python train.py --activation="swiglu" --lr_head=0.00519 --decay_fraction=1.0 --seq_len=1024
Each number is 128 + 24 x the weight over its row's rms, rounded and kept within 0 to 255. Layers, rows and columns count from 0. Numbers have three digits each. The size before them is the row's rms in percent of the matrix's.

# down: layer 17 MLP down (transposed), 704x256, rms 0.0648, rows 85-101, columns 128-255
# gate: layer 17 MLP gate, 704x256, rms 0.0758, rows 86-101, columns 128-255
# up: layer 17 MLP up, 704x256, rms 0.0729, rows 86-101, columns 128-255
down85 099:125119141108089171102140137138173139125148131175112114117100120122152119097170119144122119161142093100136150125160088134127164111101131127189115128111139123113117114097149137138104129138111131123121152118113074131111129106124098141134101115099131173098161120176092119138162140119168127121130123160132155168119167156177119142121115089089112180154138106101143121146149131135083126132130
gate86 099:182153121143096124126139078137107123121084114124123117112120116123118122130142094148081158128165157110147110101122105127157161125147148150117130124151113130124128152145152157091120125139140147169131108132118120121102107139126143106139160129127136125142101147167140132117118125138106121138163117138088121126116099164094137114119140147120123160113123134133136103084117156126105192087188
up86 101:141133135141136136103131149102089130157154169146130095148139166128140157095160149110140150095117171127128118151116146132132094108125146106085089173115111087139108117074113122118114142127135088067112136131108088124108165106114156096133157154141151168128203123168118130136129057130177142153098130105106144110135126132125139099133121118146103116118135161150167137147140142150149138131086
down86 100:118101143115147157191126201127092132133095152104120168103127127128140095105139129151125157076103122143137132126156146109100096121149141090141125097134107157131126126132133113172124082166132190146089123102153164105129129124122141146118123131113150120063154105113123151124084132145105141052152164165150125104115091149152081142134145145122147130185163123132126122127156123136083155134063
gate87 105:112135104130163096101102140118118119156085082098104124097167137126147139094140147098144112131112111155140148131137098082179131161131082092135126133126130124161111129143095141104131153121073119170126137114179104125111119136123133108130139110172113091092124148155126122107142131153119145124092086133148137138160150099137087119130106137089116112159126128130135120120165152121182145144119
up87 100:085162113102128111077110128112122112139117137097126113112163136137165126113120173166110123128129153131126164168151168138211125121122145077106077127149141152146121152137101119137144102138109117156134104145125121100131136155121142130147162091194112148107133111118118111084134146157096124118111114141157101140149139119090106106158090127123134142133152141139123111129163136170138145147142
down87 098:148122158147124122158137147120112116108158124182110138158084118126102171166135072140143118150127116115122086152144137113100125103109146158121127126098088128126128123138164133163130119164174157083109162085089133105118144109115119125114146096108132150166105146119150168133130123098133111136164162128107141100149097114139151146094115131175129133100112115113138088131113122101103122164118
gate88 102:092121135168130112092118085111058102112127113134131097101151151098150159116140131155152153152120169123126106122169148133134126081124126119103135129146106134081146121160135089083111128143146118091137130136100103066140174170129134140143128091109133120114121160109150123137092143148155100146152112136157117131151132094111119126139153119149111177160145137126144135151143082115115108123134
up88 102:103130127140096150131082118141149144117108126108151093143159141148165127087106092161122107090149184160133108123142104138117120125089168123104154120113163173083130158133149117098131163126148123134134118131128113114136123110108140097105117130128064126159132121116156159127140108126166090152177130109075133096106118104126156171177088149153146108127151132153117135168092130149110139125125
down88 103:120122140138140112143130182140099149122137128092110117153130107183144121124097100100153118083130111135109092087114092096139132147089173130101120158146112122105144156149123121153153123116104067150120149156153100097093144113157074110136160143140102118128146110129117153169092134099105127141061138133165134142097110094135119094115129124166111139150180116110120135126135142085163117079160
gate89 097:157149125086126104114104139100107135116075124141117129156142161147169113122099129104114142090139097136122155154171116112156113113126178148142115159092080137085137155133141121124147088144136097126159160134158140143111124088157130133099083118147145129117140110145052130150134097121161136122089146132089144059181120154137129131155120130071129133126104149140095139128089107125124179143167
up89 098:155158106152163122166135115127144117126168161115099116148144159093130114101125156131099090149108168111148148147123137132088135120164121146147163146136098121176119143135102127156138138149147119168108151203102107168138096137076139111134124137124096113126110174106136147107106104126123154116121111171127141132088109143128144133116156138135105099145141157098110154113140126140129150130116
down89 099:157102173130137129172176114102170120134150111163144124097134135144109112113128136076139124160125096158166132154125110131159186109155138103163129168148132128121129163111125122112114129150121130152164121135120117144132089097149153160123084137108155133147152138152104154147158132135151162094142114115111141119140134115124139142161138154123114089109179119135127108119105117129125125160116
gate90 107:161119161138096124105109140110125147140124129127150083126141132102172140098131148119090106097155175123109096108124160113130120139137145133138122117128125165141070119151121169131134093146109106142147156105124135103111116191132193115141101134122109144117117121134103091146122074134147097171137142138110117100107076135125134136101098149120165145174152159155151130110132110166134107097171
up90 104:136149169178132141152130170110173094117112138201128116166144098172150073127149175126164104171114106125097112134095152116131123134131148122116127122134180159125111132122137130101146141118140121100143156087136164097124157145131177143121152127114112161093095090139110151104152107107118134135114104120140106107161130155118118135128156128139137109133102101142144127125134151146140090130129
down90 106:163129161111154098161118135103164142142142149191132116155123170139134128120132173123113152125100137134139119111138107132137133112101143131119121136128144106149130127159130092098102142062177081098123131163109139115105138139132122133143145128102133113156158134137116141110145109179151147124109114105152159147109140119119110167127163120188094102139122172127089106145154107133138098163125
gate91 094:126128177089143156105078098080093117110136118109162149119102122165115150123178139130127114123141152105129141133108150144153146173130153181104086120122101131116114122133131138121127138153188095125138162151146114174145156124097143153151133214167134129103159079137179097142116134094116119108120123149141102116115124104122094156109149130103119111115115156184106085125098118143131149090160
up91 089:063132147102138097166112116134120161140121142126185128140114116150119136158140107142104156157162154128104149108141126130144129107136165135080099123162096104155130097136135153108188116092143140150146119113140121121135136145103089165119145099159161160122149132155143157167124125085147140128094100132139148096138115137093146116137151122110075140080113119168176111105154113096114130100186
down91 090:184150142136114110135158128122130095111134116166114146178145165090128173095119152119130103107089116160153058096140151157122102153080112142185124169128173099141142178159121119139088156127109084112095158144154148128064100149160168093179122150108120081116130117116095115124156152129126115112172155126118123130095095159127138121122124146131123112117146100126118148142157127162153097106094
gate92 102:135129106135144168103162120113155088155121117149156148096155107086143145139159105148154141153104122129134169138122108127111158134176158134142121091159138119136078153132081087119099148148152092138141101056186100091134108107145123115141125096114142116127098112110131147116114127149091084127144163131137144103104125128177104136173082145120149113136167151131122127123168136109144132130112
up92 104:141163123113106169132113148160118102107134161126146137127089151088129105116113141146107097135117117109137124144137108123099098146114147148116151134155168130108093090117161153113072137149176124197093125125139082145092143147133150113129099158138114113141109138117155131131115142157081147099121065130104120089118126081106142121143151104134132154101124135109119129088127099117142105127151
down92 103:120174135132135169137124112134150122123123138081062129114119137142143169093125159127156088102123134149114151131103133079088164123162140120167132168170137118106102107124122134136071160108139085166088133162140092109132128124138130120115176089155127119153105111145138160125110098104109138148122131176085145097099096134116171115118086144162142125128115133124136144117143092098116087077117
gate93 097:124163135146117144132160140145163070173077112093122138156133126111113134095126122120108101118135151161079122128144092078149143132164143128182122125143138143107128111114110136123154150131116112147161172162131135093094154126146172136083136136131107100103120107151147121155122162162126179099181111117117114172136146094106100124151097159130094135143127105147100134097107124119149124190115
up93 096:102134129135121167136136100149138089185111182130094094150144115173136150100149105066128107105117113122123128113165123115129119097102131120141140129111100105142154114097141150093150092088158127140102160149113124128125122102147137112115108207104107123115134155141166168152117154137120146095161097123129124171127155122123141111174151090177163103131104123085105107141114103109148092124142
down93 095:123083142103147116119071095098098113117109112157145124118137141087110113161114146160106163148137099086178135160151148140108104171082109139098097109129120089149130141123112153132135116111117133086173139138139153144147102143088102115132157128131079130154095129104105114120128123112089077126114117131121117104125126169146136124142164104119148128141148136152149120137150127108124142125164
gate94 102:112127091153133156181130154122113109114119154103117118096091129112111108113114107147123118121126171098095118165166123128163143112147094145154129091135091117145127120132121110101149111138112104139146077125182106122115122138163150143119105131085122161171092147159105107096120140111102163133124153124141176105155157118128126137111111171138097154111102106111116104139162147134171165106180
up94 102:129126093127105105113110130138162090093146108134134117112165130134120163120094147108150081118115146129114185162116088131117163101153155112105127170132147149125157137142146078107090117175112116134169113138152094117112136113130128139118140110089154103170107132128099101085123129098106103140083198123163167151120102131130136096099125156110118101138106158102124119112115131108136121095113
down94 099:152130082109130130150121143117141097124098124108126155127130102101105137141118127153167114140080122165094138121074169170089125066134131108113080164159126102107120131088146113111142139161102147069145142099123149164106125124141137093122134128109122148118108088142125150087168120131179118162111128114144130124093154137138155150120149149104154120131139134102124160133145093110148141114114
gate95 100:149119169135152119128103118106102104123117123116167147088142113087104182104187151157128105162119135174127115119191106159142104076109093145177154152152134102139102120114115135117147128095110119133127094115097138113160141115146153141110071130121110137146159119147121110144149107117151113129132141136136123130139091148163132137161107136093164168121167126123144159154136093132115152099112
up95 098:109101123130176109138141121163161121155134162124097079156122165131122108115122146138156159127124118087095113116100114147114172139121132135134128150130158123165101155107137158135118127135112159144100163165113112122130119169128189147152118153121115114133135132171176153140154112144153127094074090143144102130157129119129134130144141110171128112140109131142101157092072115080133082133148
down95 098:154107127132129097134129130112167159119105154122149121113120111112123111107100118141141074075150145127121106109156155105135152087109088111130093127166125103141080118117137088119111127138111169139162134116115194144154105113120072121130105151084103189165103130133117094142152116109137152138116134168129109130113099094135126145087103141114101097136131113107179131141139166135104155118118
gate96 097:140103166105139132080136109129096118132148174150110102080136148096115124137131127120164137142143170096120126128151141149063149132130135117130117157112119122108106141114154151168082135142093164117144140151135147127144144117128132126119139160072143135157144101152150140085098115134113110153120109127140106143140117125158118127127111129154109126115147125118148173184138136117165132076125
up96 101:124158090121110138144134109132140099108153111146075146107132136127153109133096125076159151103137111116153161139145115125138107121134135109125178061058174128106149103121173145166083107126093130109104135146131126080123081161151134131150141124121172175176096178123133125137103110146116152091085069140156131111170102160132115141108138124112130117152154110146104146100135144088124140134149
down96 103:141143134151149149135124127136147183091128125116117140143126105140123133090141125131108173113140079135121135177123155159154090110116115099109121118118132072168171171133135128120120117119108052090159128155159130111104166159171117150161121128145115088089113131139107072125103143152145161116124145163121138143119108141201128114126141131104139095155071146108079108131123138117152157139122
gate97 099:103109161142143120148122099080129113100096130125129127135150122151149155163125101127124106083127102121173134085131122122172143088105121165114150135141110138122138172090073109152141109162119122117188129111140143144141108136109167112148067161147165117092143127110127115126145169156156138125138106100148097156090108099147113118161122137084089107142146148136120127113178139128122149146156
up97 095:107146130085148137086069147158133149165111152140184139155123122156108126142122109129152125166120110110109139124114125107157150142092155126136106128101125121129131092168128133118127137113057120139148129120134139167140126129128129106147152114115160118125148109086146129085078122166123112119149151132117150112113137126120122088117129094137159130132146133047136135123109127152085124119093
down97 098:167104120120132132131118152092151132126142124132103185094155129149112111121130086156126140149140135141121135192148120181140074120138179130140117112192130097123154104175118158132149140104130128152111113126105144071115138143125092129120143138111173090116137153152117105130126092121130142126131105126114090106151153116114129121138118127145138122133091103126156126125108129068134136131093
gate98 104:136100157158144133129125129134120122101070132147138100100151157104127158122167136110114125144111139115159107090189120131118139138135105138141114129120059129120153129161150162112114154119149109148117117078135114082111120151056144127141116137115095101107107127152114107074126163147107115079158141160110118162194155097139129111127116131156123142086153109119138123109093133119135141106109
up98 103:158120109104137136120114115121139100137118140188136105162176143119146140092122113131154134108161084127076137160069129133173127090171169145174137104162126136130162166129114089107163082129119147086120143115133123070131157121156146128146130115152167182145140128131116142145124135181071123115128138096153114124123112145123162134147165125112118140148135156103147094107135137123119111146148
down98 103:140166120167156113109135123141145126108132132114129096154158108193112111117110122162134185105112112125113133153128122110141139123073142094117077128103129144106130119116144098162093126088124163190129080165171145112109138124139105105107110120113121111092118132151153132139110123118120144122130155124118183104171151121136124144147114124170128095137155094121114150112154087105155149123136
gate99 100:131126158150148105115143090090106098113133095098120103150143099143123136115128152123133102169198096124139108097136105065124111107112099163169133157133133157120113122108154137137112166178150096098118141103160174163124127131150127094174100146117155114100141109132143098149104155131139098125101084098104094169150129130159114148106148120110126105074148086152122088121116094128129071112130
up99 098:122207135113156130124153156111169168173130108141120095144119093123132074122171125139135116132115094114098169161120085146095157129129132106132115139131144125148102166158071117104147114143127146105139085139093141157127158109124116145085089145095120158095128103148143106115113142067119150126158115166088140139135127128126159090098143134114151138151151093117168140152157112113140156162091
down99 098:144100123104143101115156207130104091146109108139107110126116106108109110093114127141112139155122137097114138142113130139101131135171095104129091134125109098107118101089134146085121102125141144118158171150138107140084160093175139122064132135068133154142127099100164163109120123107149077083134114132146108162164146139126131114154134167140110105105166110133132130154115129162108142131076
gate100 100:125138145142151135111128100079071115140145134158061090134107080118142162120120194111110151166106119077130136097085114103122102111125170108118078126152059135086137108117147085102126105159148153140127147137150137131149158135089090124146142144120145141088117113107135075163132146120122110136129067069125152109096132136138139172132142141108119095120111137148110135162130124105159131112117
up100 096:123067115108135117100156132092136127107130085106110104123172163165182177148135146101116124137121073170119160152155095108100142122138140153114148145136153128098163093105131171110147135119075096089144134078120154146120115142110116109168132153121128102156093188134140163126129141129073142111101121115163148134102137108136104154157119137118160134133137145175156145145125147109153101133158
down100 097:134085107139114147063122125179081138161177134134128065118142082130153167119129174108125098139139138113094153114088114136104110144112153121085092106165156165131126117084125132134135144141134162148111137153118121161138152115094137137107172152152096101132150133181130136168115114114148134124092096110112113102110151114148119166096119103168119147143126105160082144137131146148177105086136
gate101 103:168120141133156116102163131148129148140147129128080081157151139118094100126149163123121089159172186095123134138105087112121097128121100131112085156146135110105106121124127125142121179153125120169141145148131125142112140120122131064121076142098123112173127135163124124117083098135141140136151108127140104119138119122112133112113114113142084152094114106154153078166137123118195093098126
up101 098:118118123084150142118124109159164118150157097133101173143151120109157160118138172110113112144157120111131156103117149133132130147145112145123086125165132098114165116133129046089126156088118074151095132138111116149112100151102107131133144145096131123148185121149132117121100156079117144127152123129151112102146124153145096133103125097159142098121144103102118101116109148124181120114157
down101 099:154120149157130126103152134103113102147131140098137094163179117186125127103147132113155095144164159099093131111152115155141112114145101165137137140103101108121109117146133130094115172110142147158124131106140144117086137108071117114098139129108134123168159125157127125131132081105129125140120146159109131076124151128120143106085087105116094141124114169180105072131116095141145153132110